python train.py --num_hidden_layers=11 --hidden_size=256 --num_attention_heads=4 --num_key_value_heads=1 --head_dim=64 --intermediate_size=1024 --vocab_size=1024 --hidden_act="gelu" --norm="layernorm" --norm_place="pre" --norm_eps=1e-06 --positions="rope" --rope_theta=10000.0 --rope_fraction=1.0 --qk_norm=false --attn_scale=0.125 --bias="none" --tie_word_embeddings=true --parallel_block=true --extras=["capped logits"] --init="uniform" --init_std_qkv=0.0414 --init_std_o=0.0 --init_std_up=0.0414 --init_std_down=0.0 --optimizer="soap_variant" --learning_rate=0.00323 --beta1=0.95 --beta2=0.95 --weight_decay=0.06 --lr_head=0.00547 --warmup_steps=200 --schedule="wsd" --decay_fraction=0.693 --decay_shape="linear" --final_lr_fraction=0.0 --batch_tokens=32768 --max_seq_len=1024 --doc_mask=true --train_tokens=224800000 --max_steps=6861 --dataset="wikipedia_en"
Each number is 128 + 32 x the weight over its row's rms, rounded and kept within 0 to 255. Layers, rows and columns count from 0. The size above them is the row's rms in percent of the matrix's.

# layer 3 MLP up, 1024x256, rms 0.153, rows 624-650, columns 128-255
size [105  99  96  92 107 104 108  95 103  92 100 104 106 105 100  98 102  95 106 102 104  93  99 107  99  94  97]
[[129  56 140 153  84 119 161 146  92 125 157  92 110 114 193 146  92 116 115 122 107 100 133 172 109  90  91  92 109 214 130 132 157 140  96 115 191 154  74 105 129 137 132 159 106 114 129 171  85 121 114 103 138  88  95 165 126 138  94 137 155 107 200  98 146 160 178 114 122 213  77 130 139 138 129 105 191 118 118 156  83 124 128 162 101  93 124 108 180 118 106 124 118 107  55 140 108  95 159 135 149 119 164 167 130 127 109 176 141 151 143  73 120 131 124  75 203 127 155 145  97 205 160 155 166  99 176  54]
 [192 143  37 147 108 169  89 105  94 184  93 128 129 167 124 155  91 133 115 104 126 150  94 102 156 130 100  90 128 161 101  89  89 125 131 100 106 128 160 160 124  97 129 147 124 132  45  66 190  78 110 154 171 100 116 163 119 167  86  96 128 128  75 101 109 140 143 158  86  93 171  99 141 136 166 161 121 145 169 193 111 161 136 103 123 108 136 155  97 189 175 155 188 126 143  98 109 115 182 143 156 127  15 127 163 112  90 151  91  83 104 140  91 102 146  95 159 137 101  97  74 121 129  80 136 130 148  86]
 [ 94 121 165  92 182 129 149 156 191  94 184 147 112 127  91 185 163 133 129 137  84 102 159 104 156 112 150 144 147 102 108 119 154 134 136 148 145 160 140 173 135 138 138 160  94 126 154 101 143 149 107 183 152 180 148 147  70  83 111 172 126 161 181 129 125 171  94  76 113 122 104 104 170 148 148 118 134 133  67 131 181 171 102 111 122 116 115  76 185  80 129  62 135 115 119 196 139 142 136  88 102 174 133 150 114 172 116 129 193 183 134 150 135 126 136 177 113 114  69  81  91 102 108 111 145 130 105 182]
 [ 87 175 140 143 165 161 138 117 139 111 135  97 122 123  93 121  47 131  87 147 170  80 110 103 245 144 128 104 141 156 111 144  96 126  84 121 132 105  92 128 151 136  92 129 142 117 124  86 153 126 105  78 136 143 129 133 104 149 160 155 153  84 118 104 128 179  49 130 155  89 144 127  93 167 105 137 116  99 199 144 151 136 137 204 155 100 108  93 106  86 111 126 121  46 129 111 114 105 178 149 126 136 171 112 114 128 175 114 113 137 130 144 131  85 104  41 118  96 166 108 110 136 125 100 152 159 126 134]
 [136 126 140 104 126 120  87 128 182  98 127  86 154  86 114 102 173 108 155 109  93 159 170 106 125 180 144  87 127 124 144  96 111 143 150 164 129 106 150  86 177 147  95 125 186 123 110 116 133 215  83 161 134 127 134 103 155  95 185 107 172 125 116 175 170 156 127 159 108 138  53 114 117  81 143  74 103 166 114 143 131 101 108 176  87 165 180 184 181 148 122 144 116 107 108  82 168  70  86 138 121 142  82 176 148  75 153 146 137  87 138  86 119 152 164 154 197 160 208  83 133 128 105 138 124 162 134 171]
 [107 189 181  99 129 127 166 194  89  68 112 126 145 145 125 177  84  71 124 148 106 152 133 157 143  99 135 120 109 102 152 153 109 168 117  81 107 144 112 116 209 160 119  95 160 131  86 178 103 141 152 128  94 131  87  96 147 134 120 127 132  98 138 161  78 179 101 119  89 122 119  88  94 101 175 139  68 150  96 107 166 188 156 139 189  97 133 119 114 127 127  65 101 135 172 113 102 110  94 135 124 145 105 104 191 113 186 141 151 127  87 110 160 105 177 110 133  89 153 182 121 103 153 135  84  63 151 127]
 [132 139 154 136 121 187 162 123 109 132 168  56  51 162 137 203 102 196 104  72 106 127 151 142 124 122 140 126  68  67 197 155 163 210 163 134 135  95 117 116 164 105 109 141 103 158 166  89 113 118 156 146 121 124 117  99 170 155 121 164  88 174  61 153 114  97 147 121 131 141 110  90  95 128 166 130 126 176 148 145 106 148  80 148 122 182 163 140  96 131 155 101 106  86 154 137 117 111 132 145  48 160  90 145 136 131 133 169 103 100 118 106 122 143 111 146 136 100 138 207 107  92 155  83 140 167  76 107]
 [146 117 102  96 142  95 148 101 101 154 180 155  56 139 145 139 176 103  65 148 159 144 154  97  84 133 124 124 129 183 125 132 127  91 119 155  95  74 131 164 100 165 120 142 107 154 105  78 167  95 172 140 136 121 178 111  82 119 118 116 128 172 162 127 100 129 147 108 102 105  85 145 114 111  86  96 159 104 139 144 168  99 151 153 162 161 125 132 165 154 140 149 148 117 163 140 117 157  88 133 170 140 117 148 110 115 110 110 132 140  74 151 119 124  99 130 147 129 112 142 137  68 107 151  77 191 173  93]
 [131 112 155 143 133 105 139 203 170 111 139 166 122 200 122  80 108  90 177 104 145 174 145 157 140 102 117 123 122 108 107 172 126 126 152  96 107  66 158 156 192  50 175 116 127 156  70  50 146 133 115 114  98 126 112 121 117 117 222  60 140 132 129 124  95 148 128 110 100 108 113 136 118 157 123 155 113 120 132 133 135 163 131 106 140 177 140 119 159 165  95  86 116 138 147  98  91  90  94  76 115 144 127 138 132 176 136 169 149 135 100 113 105 110 111 146 152 165 122 135 123  95 142 119 129 147 100 108]
 [139 186 123 170 178 156  80 167 103  93 152 151 118 161  93  95  98 125  68 110 161 183 122 123 140 170 117 103 100 119  96 147 115 126 146 121 115 130 116 168 126  85 137 131 135 110  83 161  81 162 109 123 165 104 161 102  79 129 113 136 148 177 129 155  79  98 150 156 149  99 160 151 169 145 115 106 123 149 154 197 135 128  89  73 140 141 124 105 155 144 115 122 159  99 121 108  92 130 182  54  98 137 160 136 104 118 158  96  72 158 129 176 194 143 184 109  65 185 150 138 132 141 152 162  78  82 135 126]
 [134  99 103 120 109 125 156 132 179 134 144  83 117 138 111 151 120 124 157 113 123 156 112 103  95  57 171  62 156 101 161 142 149 126 146 156  96 144 138 128 143 125 132 113 128 129 125 114 126  99 132 142 138 155  75  90 146  69 144 153 111 140 136 114 127  97  82 189 135 119  66 114  62 166 156  69  97 164 151 114 114 110 147 107 145 198  91 117 155 105 141  91 104 111 173 139 149 150 168  66 101 100 123 129 136 173 152 135 142 139 194  63 135 127  93  46 156 212 114 118 159 116 147 134  70 124  97 106]
 [ 67  96  82 167  75 137  87 200  95 133 133  68 170 136 115  79 105 145 151 108 144 124  89 102 165 200 163 152  91 124 129 118 175 113  94 152 180 137 116 112 118 112  55 150  33 137 102 138 179 178 158 110 153 110 167 110 129 162 132  63 176 168 121 127 142 134  85 132 128 166  83 130 145 147 138 137 146 114  93 131 128 128 142 104 130 142 148 113 101 135 205 134 136  55  96 112 139 182  89 147 131 151 169 185 141 139 167 148 158 123 149 142 132 101  68 149 174 134  88 170 142 100 131 110  93 105 152 156]
 [ 93 156 135  85 131 131 156  71 107  63 143 108 164  77  85 105 175 178 150 171 141  84 148 110 135  75 136  70 140 136 163 164 141 141 112 207 141 123 168  98 174 121  75 180 114 161 115 118 107  97 155  74 155 177 122 141  92 147 146 177  88 161  93 131 110 106 167 144  99 104 105 141 127 101 194 101  73 114 122 136 153 103 181 112  68  90  50 145 162 202 155 139 149 115 129 134 146 116  89 159 121  89 112 127  81 109  62 134  71 154 123 138 103 130 106 154 170  66 134 191 114 145 123  93 186  90 143  87]
 [186 141 152  85 148 121 155  93 151 111 129  96 160 185 151 167 117 152 146 189  99 128 178 138  98  50  87 148  82 159  85 119 105 145 166 102 110 112 134 119  67 128 166 104 117 149  99  79 109 162 149 107 149 199  94 111 149  63 169 100 181 115 126 145 125 117 104 137  97 146  72 134 132 105 105  68 147 183 114  93  92 145 190 135 197 139 104 108 115 107 146 136 153 184 112 131 139  68 109 163  66  82 155 151 183 124 147 126 125 155 122 160 144  84 104 132 122 138 166 144 134 118 158 120 110  99 129 128]
 [165 120 108 164 116 123 147  45 186  69 147 192 119 145 123 129 100 125 196 149 137 117  88 145  91 144 106 159 110 150 115  98  94 114  97  94 255 167 160 126  72 183 114 123 102 106 118 144 156 134 103 127 113 129  80 123 103 124 138 151 134  97  92 114 105 137 127 108 145 118 145 132  97 156  76 143 114 125  96 100 157  57 102 172 183 152 103 129 101 149 163 121 180 116  80 139 136 133 113 157 145 188 155 106 139 141 157 144 115 129 147 190 128 147 141 131 154 158 124 135  90  73 143 135 119 170 159 126]
 [ 91 142 137 162 105 178 120 142 132 145 125  64 197 133 167 161 158 145 113  61  91 104  93 116 118 119 163  77 162  67 200  66  71 128 143  85 110  85 133 160 150 103 181  72 103 117 165 156 135  96 154 153  81 137 105 133 130 129 172 118 102 114 147 129  75 150 151 106  80 109  84 136  95 179  90  54 100 121 141 166 163 175 148  91 139 163  89 110 124 123 142 114 170 111  95 157 101 110 106 133 129 191 151 143 127 128 127  56 137  73 168 146 106  54 129 105 149 137 112 124 140 111 120 114  97  99 209 118]
 [ 95 120 171  96 108 156 168  61 171 146 145  55  92 140 126 127 142 122 113 119 139 162 197 188 161 131 139 134  89 144 155 143 105 148 147 135 117 109 170  90 117 142 111 128 112 156 126 136 124 114 114 101 108  89  68 136 121 128 145 114 125 131  79  99 132 157 180 123 158 149 124 156 146 167 141 118 113  85 133 138 161 205  95 152 177 149 110  94  60 142 172 126 129 111  69 106 172 153 168  64 102 168 120 165 125 140 152 145 129 137 135  89 150 148 103 106 174  85 160 189 136 194 113  71 102 135 118 179]
 [ 83 197 111 147 108 108 176 125 155  90 105 100 106 123 131 203 121 163 120 108 145 117 185 137 123 168 117 123 100  84  95 112 182 151 203 129 140  89 150  93 123 137 140 120 107 191 115 112 161 186 125 142 102 147  91 118  92  98 137 101 165 165  79 108  69 142 138 183 117 141  91  75  89 131 119 137 129 121 149 169 134 100 136  89 124 142 113 198 104 130 123  98 189  97 153 132 152  95 134 132  94 118 108 158 101 113 115 143 155 128 125 132 138 154 119 119 144 159 163  99 123 143 182 106 170 111 119 127]
 [139  92 111 186  71 107  92  90 197 163 122 130  95 187 102 109  85 138 125 154 110  98 102  88 100 139  98 156  87 110 102  15 133 104 116 145  59 214 156 163 158 157 167 104 146 141 137 132 163 123 116 146  88 172 138 160  87 105 147 104 153 117 125 117 102 117 106 122 118 110 129 123 105 170 133  88 164  97 136 126 131 149 148 147 133 171 128  92 157 121 102 144 106  47  43 150 158 173  97  83  96 161 152 151  96 100 131 151 205 167 149 125  84  91 144 113  87 127 183 138 134 148 162 142  83 122 135 182]
 [127 155 219 119 119 127 129  98  85 104  73 105 143 177 110 110 113 170  91 178 147 166 148 163 109 126 143 176 199 149 131 134 161 100 169 145 102 165 168 133 174 166  88 155  80 169 121 150 135 175 107 149 177 128 125  86 175 108 164  87 180  86  90 115 196  95 125 104 109  93 152 130 119 117  80 126 134 143 134  94 138 146  74 131 141  52 195 185 166 146 109  73  86 116 108 159 135  78  70  70 108 137 193 131 129  74 112 119 112 118 114  98 112 113 110 154 122 147 137 101 171 182  56  94 119 140 165 103]
 [ 90 124  78  74  87 140 127 138 121 107 158 136 166 112 102 154  79 147  80 134 175 108 177 168 199 176 171 139 121 107 118 173 147  97 100 136 118 106 101 128 102 133 138  71 152 176 116 144 112 111  65 124 147 173 127 108 136 139 164 109 188 122 155 188 125 101 156  84 158 112 196 192 112  97 154  96 103  89 155 150 137 149 130 154 135 116 119 152 113  85 177 152 201  84  79 151 120 128 172 119 188 141 162 113 124 114 120 137 155 128  67 135  73 126 138 125 118  72 119  99 102 129 143 148 163 133  76 124]
 [ 90 166 168 127  99 154 119 129 109 108 148 173 138 142 178 158 159 170 114 115 156 102 170 115 128  60  86  94 118 120  88  97 109 136 199 128 121  97 143  80  99 179 114 133 183 159 147 141  60  94  74 102 111 140  59 122 160 118 128 146 107  92 111 119 145 134 108  85 148  76 173  93 121 156 159 119 170 119 124 101 112 139 154 103  83 163 160 175  96 144 119 128  89 116 123 143 171 138 103 156 122  65 164 118  92 155 123 132 155 111 103 101  71 136 124  90 120 140 131 170 114 184  96 107 110 167  80 138]
 [158  90 121 128 133 128  91 154 168  76 148 173 108 107 129 128 127 141  98 163 142 123  98  61 138 164 117  98 107 165 108 106 191 163  97 156 177 138 161 116 152 118 139 135 150 114 139 114 103 136  80 189  73 126  73 119 125 117 139 158 132 132 112 114  49 125 141 158 118  93 122 110 111 128 223  96 122 104 118  99  99 126 136 116  61 129 107 134 139  66 114  81 114 110 128  66 127 145 205 136  67 121 124  69 128 104 159 123 101  96  84 146 152 175 122 102 171 180 225 126 112  89 151  94 120 129 210 164]
 [108  71 123 124 155 181  71  70 158  87 145 125  66 224 132 190 140 130 120 117 152 139 162 122 139 123 109 136 111 110 161 158 141 154 151  77 212 128 162  92 146 173 100 158 152  32 129 162 139 174 122 140  92 184 182 161  91 115 105  99  99 106 118 134 110 122 176 114 153 140  91 128  79 111 140 151 111 136 158 163 158 138 136  89  82 141 137 119 139  72 132 160 189 103 141  95 105  87 137 110 107 207  90 144  84 104  85 167 164  89  63 118 139 180 133 151  94 135 140  84 135 143 176 135 116 131 137 151]
 [147 101  86 126 148 147 157  90  65 140 161 122 138 120 133 153 135 120  79 141 144  72  52 199 145 155 119 111  70 115 155  76 128  92 120 147 187 165 102 119 140 105 136 162 120 105 153 141 127 145 126 154 157  87  89 156 135 107 145  89 153 107  88 128 212 146 145 146 155 158 181 169  56 110 132 111 148 144 135 158 122 101 126  81  97 171 121 154  99 143  24 131 131 145 134 109 155  80 171 154 106 152 126 117 140 162 134 165 120 146 139 153 136 132 134  94 106 152  99 182 106 143  82 141  72 117 108 150]
 [138 152 115 142 159 130 119 154  82 125 115  99 133  98 153 133 157 120  97 173  65  98  64 125 154 156 142 162 120 134 140 137 169 139 121 131 131 149  96 161  77  97 146 143 179 104 107 121 172  65 124  93 106 163 121  44 149 103  82  92  90 133 121 192 111  73 184  97 176 148 115 197 153 142 120 124 109 132 135 107  72 122 193 143 104 133  92 142 135 154 104 119 173 119 112 143 170  59  62 142  86  65 149 123 129 133 153  91 133 157 114 127 119 163 134 103 131 102 124 125 100 126 141 132 124  56 111  94]
 [112 114 136  73 142 159 150 123 120  77 166 100 115  89 144 106  95  61  75 110 170  74  95  88 103  85 107 167 129 140  87 144 140 132 130 122 162 177  88  93 126 166 144 152 103 154 226 117 119 114 129  70 110 190 156 123 105 136 171 150 166 139 145 124  97  97  86 126 187 110 114 186 105 145  81 156 166 116 114 160 137 109 170 206 154 193 170 169  72 176 111 122  79 126  76 153 166 154 114 142 162 149 169 174 100 102 117  84 106 148 132 154 127 140 100 142 110 113  93 125 144 159  81  79 144 124 203  88]]
# layer 3 MLP down (transposed), 1024x256, rms 0.142, rows 624-650, columns 128-255
size [100 100 105 101 106  97 103 100 106 102  98 109 108 106  97 103 100 102 105  99 107  97 106 107 102  99 106]
[[142 149 127 148 124 101  94 133 128 125 114 142 109 171 112  57 158 154 147 134 163  84 109 123 121 154 128 154 132  99 139 176 104 116 154 160  85 105 153 154 159 110  80 121 161 164 107  97 117 164 123 118  76 114 138  90 148 139 120 133 110 182 119 126 207  71 134 170 135 140 164  93  94 135 194  94  53 189 102 140 139 177 135  98 137 137 137  98 217 122 137 131 137 148 177 164 150 151  49  87 104 110 110 127 130 109 164  94  92 116  90 133 125 100 132 190  49 150 137 158 138 102 152 144 121 193 134 176]
 [137 126 134 107 165 154 100 210 110 161 124 152 129 142 114 132  78 141 121 132 112 184 102 180 140  82 145 148 111 103  89 132  61 143 131  93  83 114 142 179  98 119 121 169  78 139 185 108 101 136 109 184 180 139 146 119 156 120 107 140 177 143 145 138 106 178 166 118  95  54 152  91 143 156  76 116  98 133 139 119  94 127 141 168 107  60 126 167 150 179  75 116 135 145 208 113 114 125  37  99 104 151 142  98 137  99 102 128  57  79 115 123 117  92 187 107 148 135 158  79 133 104 138  89 134 142  98 111]
 [166 114 156 156 159  75 121 149 114 125 166 104 100 104  86 115 118 145 151 191 169 133 184 158  82 152  67 167 111 112 112  98 117 131 170 147 155  78  96 141 122 177  92 145 210 116  93 175 112 102 154 165 100 118 102 137  94 167  89 154 109 128 153  97 121 115  83 183 122 129 150 106 112 125  86 137 194 116 131 115 115 127 127 130 164  99  93 137 148 110 151 152  73  82  88 148 125 123  75 191 163 128 129  89 106 139 116  95 205 133 200  88 133 180 156 133 147 135  83 113 136 147 156 124  98  92 163 170]
 [141  95  97 104 116  79 110 116 144 118 157 167 122 111  62 145 121  93 169  77 168 100 109 111 150  99 131  91 106  80 119 135 118 122 141 130 144 187 116 132 103 133  91 140  77 116 112 123  55 170  54 116 215 125  90 200 112 138 136 156 110 150  76 139 143 158  48 117 118 130 109 140 144 110 156 164 139  88 123 106 113 114 126 139 159 138 179 107 166  79 167  95 108 135 116 122 101 128 137 119  93 125  82 152 125 154  88 118 157 135  91 135 144 134 170 143 162 123  82 134 107 181 128 132 102 123 136  71]
 [146 177 114  90 102 121 108 131 118  67 116 130 141 179 159  87 158 143 136 153 159  74 106 144 184  98 103 128 162 103 112 161 135  84 124  27 142  65 116 209  89 140 100 157  91 108 116  80 142 142  92 120 146 142 127 144  83  92 124 132 128  88 146  85 122 180 123 136 195 155 165 158 107 148 117 153 140 200 102 131 164 204 117  91  94 186 107 143 164 119  99 106 131 104 178 137 120 134 119 107 178 167 150 145 150 159 120 151 135 152 136 123 114 205  93 129 152 129  93 167 152 160 139  80 149  34 134 181]
 [153 100 122 196 119  95 115 103 120 133 130 132 141  88 141 147 107 152 121 114 168 123 126 146  85 166  67 145 153  87 131 153 139  66 101 180 176  92 121 148 111 150 135  80 180 125 154 144 158  92 122 153 121 127 166 169 133 140 178 159 162 124 106 198 180 113 116 120 139 216 118 129 159  95  55 133 189 140 169  85 117  96  88 136  60 168 137  74 206 106  99  95 143 158 144 152 156 103  91 166  99 113 133 118 105 153 161 131 108 146 159  80 149  98 162 167 126 166 171 102 134 143  82 156 177 168 191 162]
 [113 115 196  64  98 124 136 113  81 137 127 146 143 128 109  97 127 122 165 147 142  99 170  97 151 148 144 170 116 146 139  87 156 171 104 173 165 173 135 110 117 159 121 104 137 127  72 115 109 103 119  71 131 149 178 190  91 141 147 137 165 144 152 129  86 130 147 166  80 150 135 125 141 125 120 127  89 135  84 102 137  84 165 142  99 139 148 160 176 199 147  99 116 132 158 134 107 155 107 124 109 160 150 151 152 175 179 128 159  66 151 174 128 104 176  84  96 149  87 109 140 135 135 128 152 126 131  99]
 [166 142 115 176  77 144 128  86 144 134 163  96 119 157 150 143 144  98 102 148 118 162 111  98 171 160 158 129 191 105 146 116 123 139 107 149 123 177 103  85 123 103 173 168 143 114 165 143 181 157  91 110  81 129 151 173 147 135 124 125 197  84 152  90 133 174  70 164 169  53 148 123 122  63 123 202 115  89 180 102 171 148 111  65 152 109 169 124  85  95 122 113 145  98 106 119 121  77 176 144 125 153  64 178 165 126 131 137  81 128 112 173  62 122  97 152 166 124 153  80  67 171 151  84 134  96 175 138]
 [172 176 139 140 101 214 169  85 105 101 138  69 175 172 100 131 162 118 116 106 156 116 182 123 127 127 171 151 126 192  72 125  92 129 149 137 179 152  58 163  62 116 128 169 136 126 190 141 109 115 150 106 106 118 128 108  88 144  58 175 132 106 141 157 147  81 116 169 150 159 123 168 171 107 159 110 134 130 176 117 152 100 153  56 146 150 107 195 125 156 124 149  78 174  94  93 167 181 161 137 165 119 146 107 124 111 135 147 122 179  74 139 154 137 112 105 160  84 109 107  92 127 128 155 121 125 144  73]
 [141  58  87 128 150 160 134  72 141 118  76 137 161 141  74  97 165 186 165 152  83 100  73 122  85 149 169 132  93 108 122  86  85 138 106 115 166 111 112 111  90 127 164 168  79 124  82 139 126 143  89 141 108 145  98 153 135 128 121 145 137  93  87  69 160 128 123 119 108 179 113 117 125 194 142 181 122 124 129 145 150 117 156 157 157 164 120 137 157 109 140 111 122  96 145 205 146 114 113 117 108 150 144 195 142 111 187 122 108 131 124 163 138 123 158 139  75  99 148  75 125 112 218 208 129 115 123 151]
 [ 68 110 139 116 136 163  74 148 125 140 136 192 121 145 115 121 163  86 118  82 114 163  63  95 118 148 157 115 136 166  92 126 150 141 105 113  57 203 183  97 100  51 178  84 116 129 123 166 115  71 135  81 171 104 134 151 124 129 135 129  93 155 169 157 128 127 163 107 108 124 132 140 118 106 116  77 111 138 163 116 168  73  96  66 179 117 149 126 132 157 152 135 128 138 146 178 201 160  92  93  76 165  63 162 121 104 126 141 121 119 108 102 141  95 133 176 144  78  78 127  89 109 143 101 126 166 133  99]
 [136  75  95 126  95 137 124 112 127  93 144  93  69 159 112 205 114  98 133 166 104 147  96 171 165 142  94  50  96 121  58 149 162 139 160 143 137 161 129 123 122 114 154 156 121  95 128 127 131 143 126 141 106 125 161 143 190 141  94  99  90 143 114 125 132 210 156  78 140 100 166 143 109 188 125 132 125 125 112 157 217 172 178 132  78 144 139 103 128 131 147 165 165 181 110 158 150  96 106 124  97  78  95 120 100 117 148 154 133 110 136 118 166 118 117 110 108 150 144  74  98 161  86 135 163 103 160 147]
 [164 114 126 124 134 112 176  88 104 122 118 120  91 111 111 122 200  77 138 138 114 128 130 150 123 143 107 177 160 156  83  71 180 139 104 147 161 128 136 172 131 122 125 203 195  71  94 143  82 108 168 171 159 112 107 111 131  67  93 194 159  79 123 116  90  92 172 189 142 144 157 124 144 187 104 117 158 127 131 120 196 115 125 126 157 143 125  78  90 128 173 165 159  87 167 201 105  72 139 172 168  94 159 161 161 130 163 206 119 123  66 126 117 122 101 165 136 127 164 116 145 172 143 145 107 145 135  93]
 [148 165 151 112 165 112 185 122 103 158 147  91 184 127 183 137 122  56 160 137  81 160 111 186 114  52 104 104  63 135 157 164 127 182  84  77  90 135 116  43 166 141 159 116 107 106 107 189 118 128 119 147 104  98  97  81 140 197 167 141 123 120 134 161 191 103 103 113 106 152 157 129 174 129 102 172 170 153 185  75 117 114 194  93 141 142 129  90 113  73 132 103 134 137  87 158  74 104 151 167  91  81 126 131 109 106 100 124 122 145 131  96  87 139  92 103  78 195 162  85 128  62 174 137 128 126 178  87]
 [130 113 128  69 168 109 144 135 103 137 116  89 153  60 133  81 166 151 137 115 182  92 111  94 158 115  85 146 193 125 138 121 124  83 108 153 208 179 148 119 140  89 148 111 133 164 134  81 119 142 125 117  79 131 145 116 101 135 121 129 142  75 156  78 104 110 132 136 128 139 189 117 135 169 109 106 153  90 144  78 162 163 121 158 169 157  70 123 169 144 153  76 131 127 113 108 124 143  91 104 110 149  93  98 124 149  99 144 123 173 163 108  78 173 147  54 199 151 165 127  82  85  96 136 102 120  72 134]
 [ 94 168 142 118  95 152 163 128  82  99 145 135 139 143 116  80  91  71  67 196 135 137 123 116 134  99 128 149  76 150  24 122 126 103 124 115 121 179 113  98 159 131 116 122  97  75  93 112 149  86 155 105 144 190 108  68  90  80 105 148 115 123 134 162  97 131 119 120 225 162 132 170 118 135 130 158 159 154  95 113  60 178 137 123 134 100 152  89 109 171 113 115  89 186 117 100 141 212  54 143 147 134 104 127  99 136 169 148 102 141 119 182 154 163 114  84 121 155 161 138 100 114 132  80  49 116 148 136]
 [110  81 112 154 134 105  80 208  73 197 150 124 159 112  95 165 125 100 134 129  92 127 107 116 120 115 161 108 119 109 114 133 140 190 139 122 102 125 122 122 133 148 102 164 151 171 125 153 100 149 109 105 150 105 144 142 117 103 160 114 152 130 146 102 112 158 124 123 116  62  99 158 137 100  86 120 122 100 147 122 112 106 122 101 145 153 122 125 154 120 169 154 114  93 127 151 149 105 105 169 202  93 132 110 140 115 116 133 206 152  93 137 124 159  64 140 190 121 150 131 153  61 127 127 117 155 160 125]
 [140  63 139 144 124 138 137 138  73 133  41 117 147 130 134 197 127 165 167 121 134 158 123 127 135 165 176 102 182 188  79 152 126  43 100 133  75 191 101 163 155 122 161  89 174 137  93  96 142 126 105  72 154 155 169 143 193 123  94 124 193 110 150  90 122 129 182 104  66 135  98  52 161 146 114  94 142 100 137 152 118 134 114 150 116 137 128 142  96 136 116  96 162 117 168 133 152 140 182  95 128 124 111 126 111 106  89  82 146 122 190 196 111 122 147 180 200 104 190 151 140  95 195 122  87 140 131 161]
 [125 157  87 125 133 157 121 109 173 180 218 113 123  89 175 133 107 166 133 132 135 152 100 168 118 142 148 163 104 204 139 157 132  96  94  98 169 144 159 177  95 110 118 127 161  96 113  73 162 146 111  99 148  85  76 118 122 147 134  85 151 157  97 189 182 127 128 152  89 154 111 158 214  75 144 144 103 140 145 126 120 137 109  86 173 138  82 165 148 123 163 106 103 166 120 121 161 158 126  84 165 176 114 124 153 163 134 120  97 131  99 136  88 198 179 136 128 139 103 152 103 118 110 130 130 150 142 113]
 [130 100  80 115 108 146  91 192 102 132 166 120  93  68 116 150 165 127 154 118 152 129  63 112 145 132 166  94 143 148  72  85 112 138 146 122 160 101  84  95  96 114 105 112 166 123 150 168 111 136 135 155 144 108  95  86 153 161 161 150 145 172 163 136 131 147 148 108 100 114 158 101 162  93  72 148 156 141 137 109 142  95 161 146 104 140  65 182 109 139 126 110 113  85 147 159 139 154 106 159 195 181 101 186 118 132 128 153 104 141 103 188 102 142 127  88 111 153 152 161 108 117 182 110 171 174 116 152]
 [114 108 121 145 124  75  89  96 156  96 111 133 155 127  64 100 117 149 203 102 139 139 119  95 143 129  46 123  98  82 125 111 143 109 162 121 133  72 173 190 106 157  99  85 139 192 136 178 204 158  90 127 122  92 147 141 148 107 159 127 149 136 128 117 117 109 132 103 101  85 186  95 122 148 115 174 132  94 153 128 111  85 127  67  85  74 143 120 138 101 108  86 110 194 121  95 152 120 122  64 189 108 101  75 163 150  94 116 166 163  97  95 119 107 133 116 193 131 128 169 126 148 168 197 153  91 101 143]
 [ 75 118 108  97 138 147 132 153 184  74  83 149 144  76  88  45 131 122 154  85 128 128 117 109 115 128  98 127 139 103 160  71 110 113 112 137 114 118 120 182 134 129  60 139 148 111  76 119 108  93 123 152 145 174 166 132 151  95 129 104 152 109 147 109 166 185  95 116  79 123 169 131 163  95 157  97  85  73 173 173 140 161 109 125 140 107 145 152  92 118 125 190 154 131 208 153 161 100 100 122 206 179  89 182 100  53 101  91 147 107 131  72  82 178 102 192 120 127 128  70 141  70 148  82 120 109 133 187]
 [128 165  99 162 143  99 160 131 208 130 125 141  81 115 143 165 146 142 146 150  69 171 127 141 105  50 215  89 156 165 123 154 192 143 103 107 125  92 145 106 141 111 167 189 110 110 169 134 151 115 197 147 143  91  81 179 185  92 131 119 149 169 106  98  94 130  79 190 117 153 132 124  78 124 123 101 101 150 138 166  86 159 148 130 115 202 150 135 166  85 154 117 140 135 136 140 151 113 129 103 124 101 153 180 134 124 129 174 118 118 109 176 128 140 159 125 112 146 135  70 118 106 128 137 121 109 105  86]
 [152 128 143 159  69  68 145  72  89 156 122  40 120 141  91 113 167 121 191  91 113 148 153 139 173 117 195 171 119 194 107  99  96 145 136 149 114 129 115 178 126 117 103  98  90 162  91 120 155 131  96  54 110  62  69 144 127 143  82 107 101 153 196 129 148 160  95 136 108 103 126 145 119  98 114 139 121 116 116 108 157 173 124 146 121 109  50 173 152 160 192  91 156 105 151 140 106 115  58 137 130 101 163 137 156  97 118 107 152 116 161 146 209 168 165 156 110 115 112 164 191 136 141  87 166 120  98 105]
 [ 96 126 146  83 115 148 112 134 158 126  50 140 159  93  84  84 131 116 114 157 161 138 165 103  51 129 144  96 135 117 122 169 157 121 118 123 151 148 157 122 137 121  90 107 135 106 121 162 126 140 130 132  98 104 158 137 147 111 214 126 119 190 116  71 102 100 138  61 154 183 164 162 148 103  80 101 160  81 119 181 158 203 108 132 118 124 166  84 122 109 117 108 105 149  87 126 141  88 145  68 170 145 132 159  68 110 117  73 154 130  50 123 133 140 143 183 119  72 160 122  80 136 173 121 152 125 147 134]
 [121 144  99 107 100 121 184 155 116 125 147 128 178 158 145  79 141 119 114 153 179 150  54  99  56 137 133 108 170  77  96 143 116 140  97  57 108 116 146 153 167 120 166 139 172 157 148 131 135 119  48 101  56 126 164 133  88  87  88  91 159 136 170  80 117  86  68 161 117 142 103 132 149 193 143  86 132 153 206 123  61 103 118 102 136  78 108 187 114 113 103  99  95 107 164 107  72 142 144 199  88  93 121 113 158 109 114  91  70 205 179 133 128 117 115 162  87 124 179  74 148  57  91 100 140 150 147 101]
 [139 147 131 143 141 115 103 138 137 117 199 130 134 152 128 114 156 142 115 131 124  98 124 124 100  47 142 112  59 159 127 156  94 137 124 145 115 115 153 120 185 139 164 137 127 124 126 140 137 150 107 145 113 112  97  57 132 179 138 137  97 183 168 121  80 109 112 154 118 153 106 112 128  73  93 145  79 105 150  86 153 137 145 113 180 122 183 157  78  74 151 122  69  79 122  41 163 165  45 121 162 146 173  93 163 121 144 144 146 108 140 158 150 121 166 121  99 140 128 155 114 159 124 127  93 178 147 113]]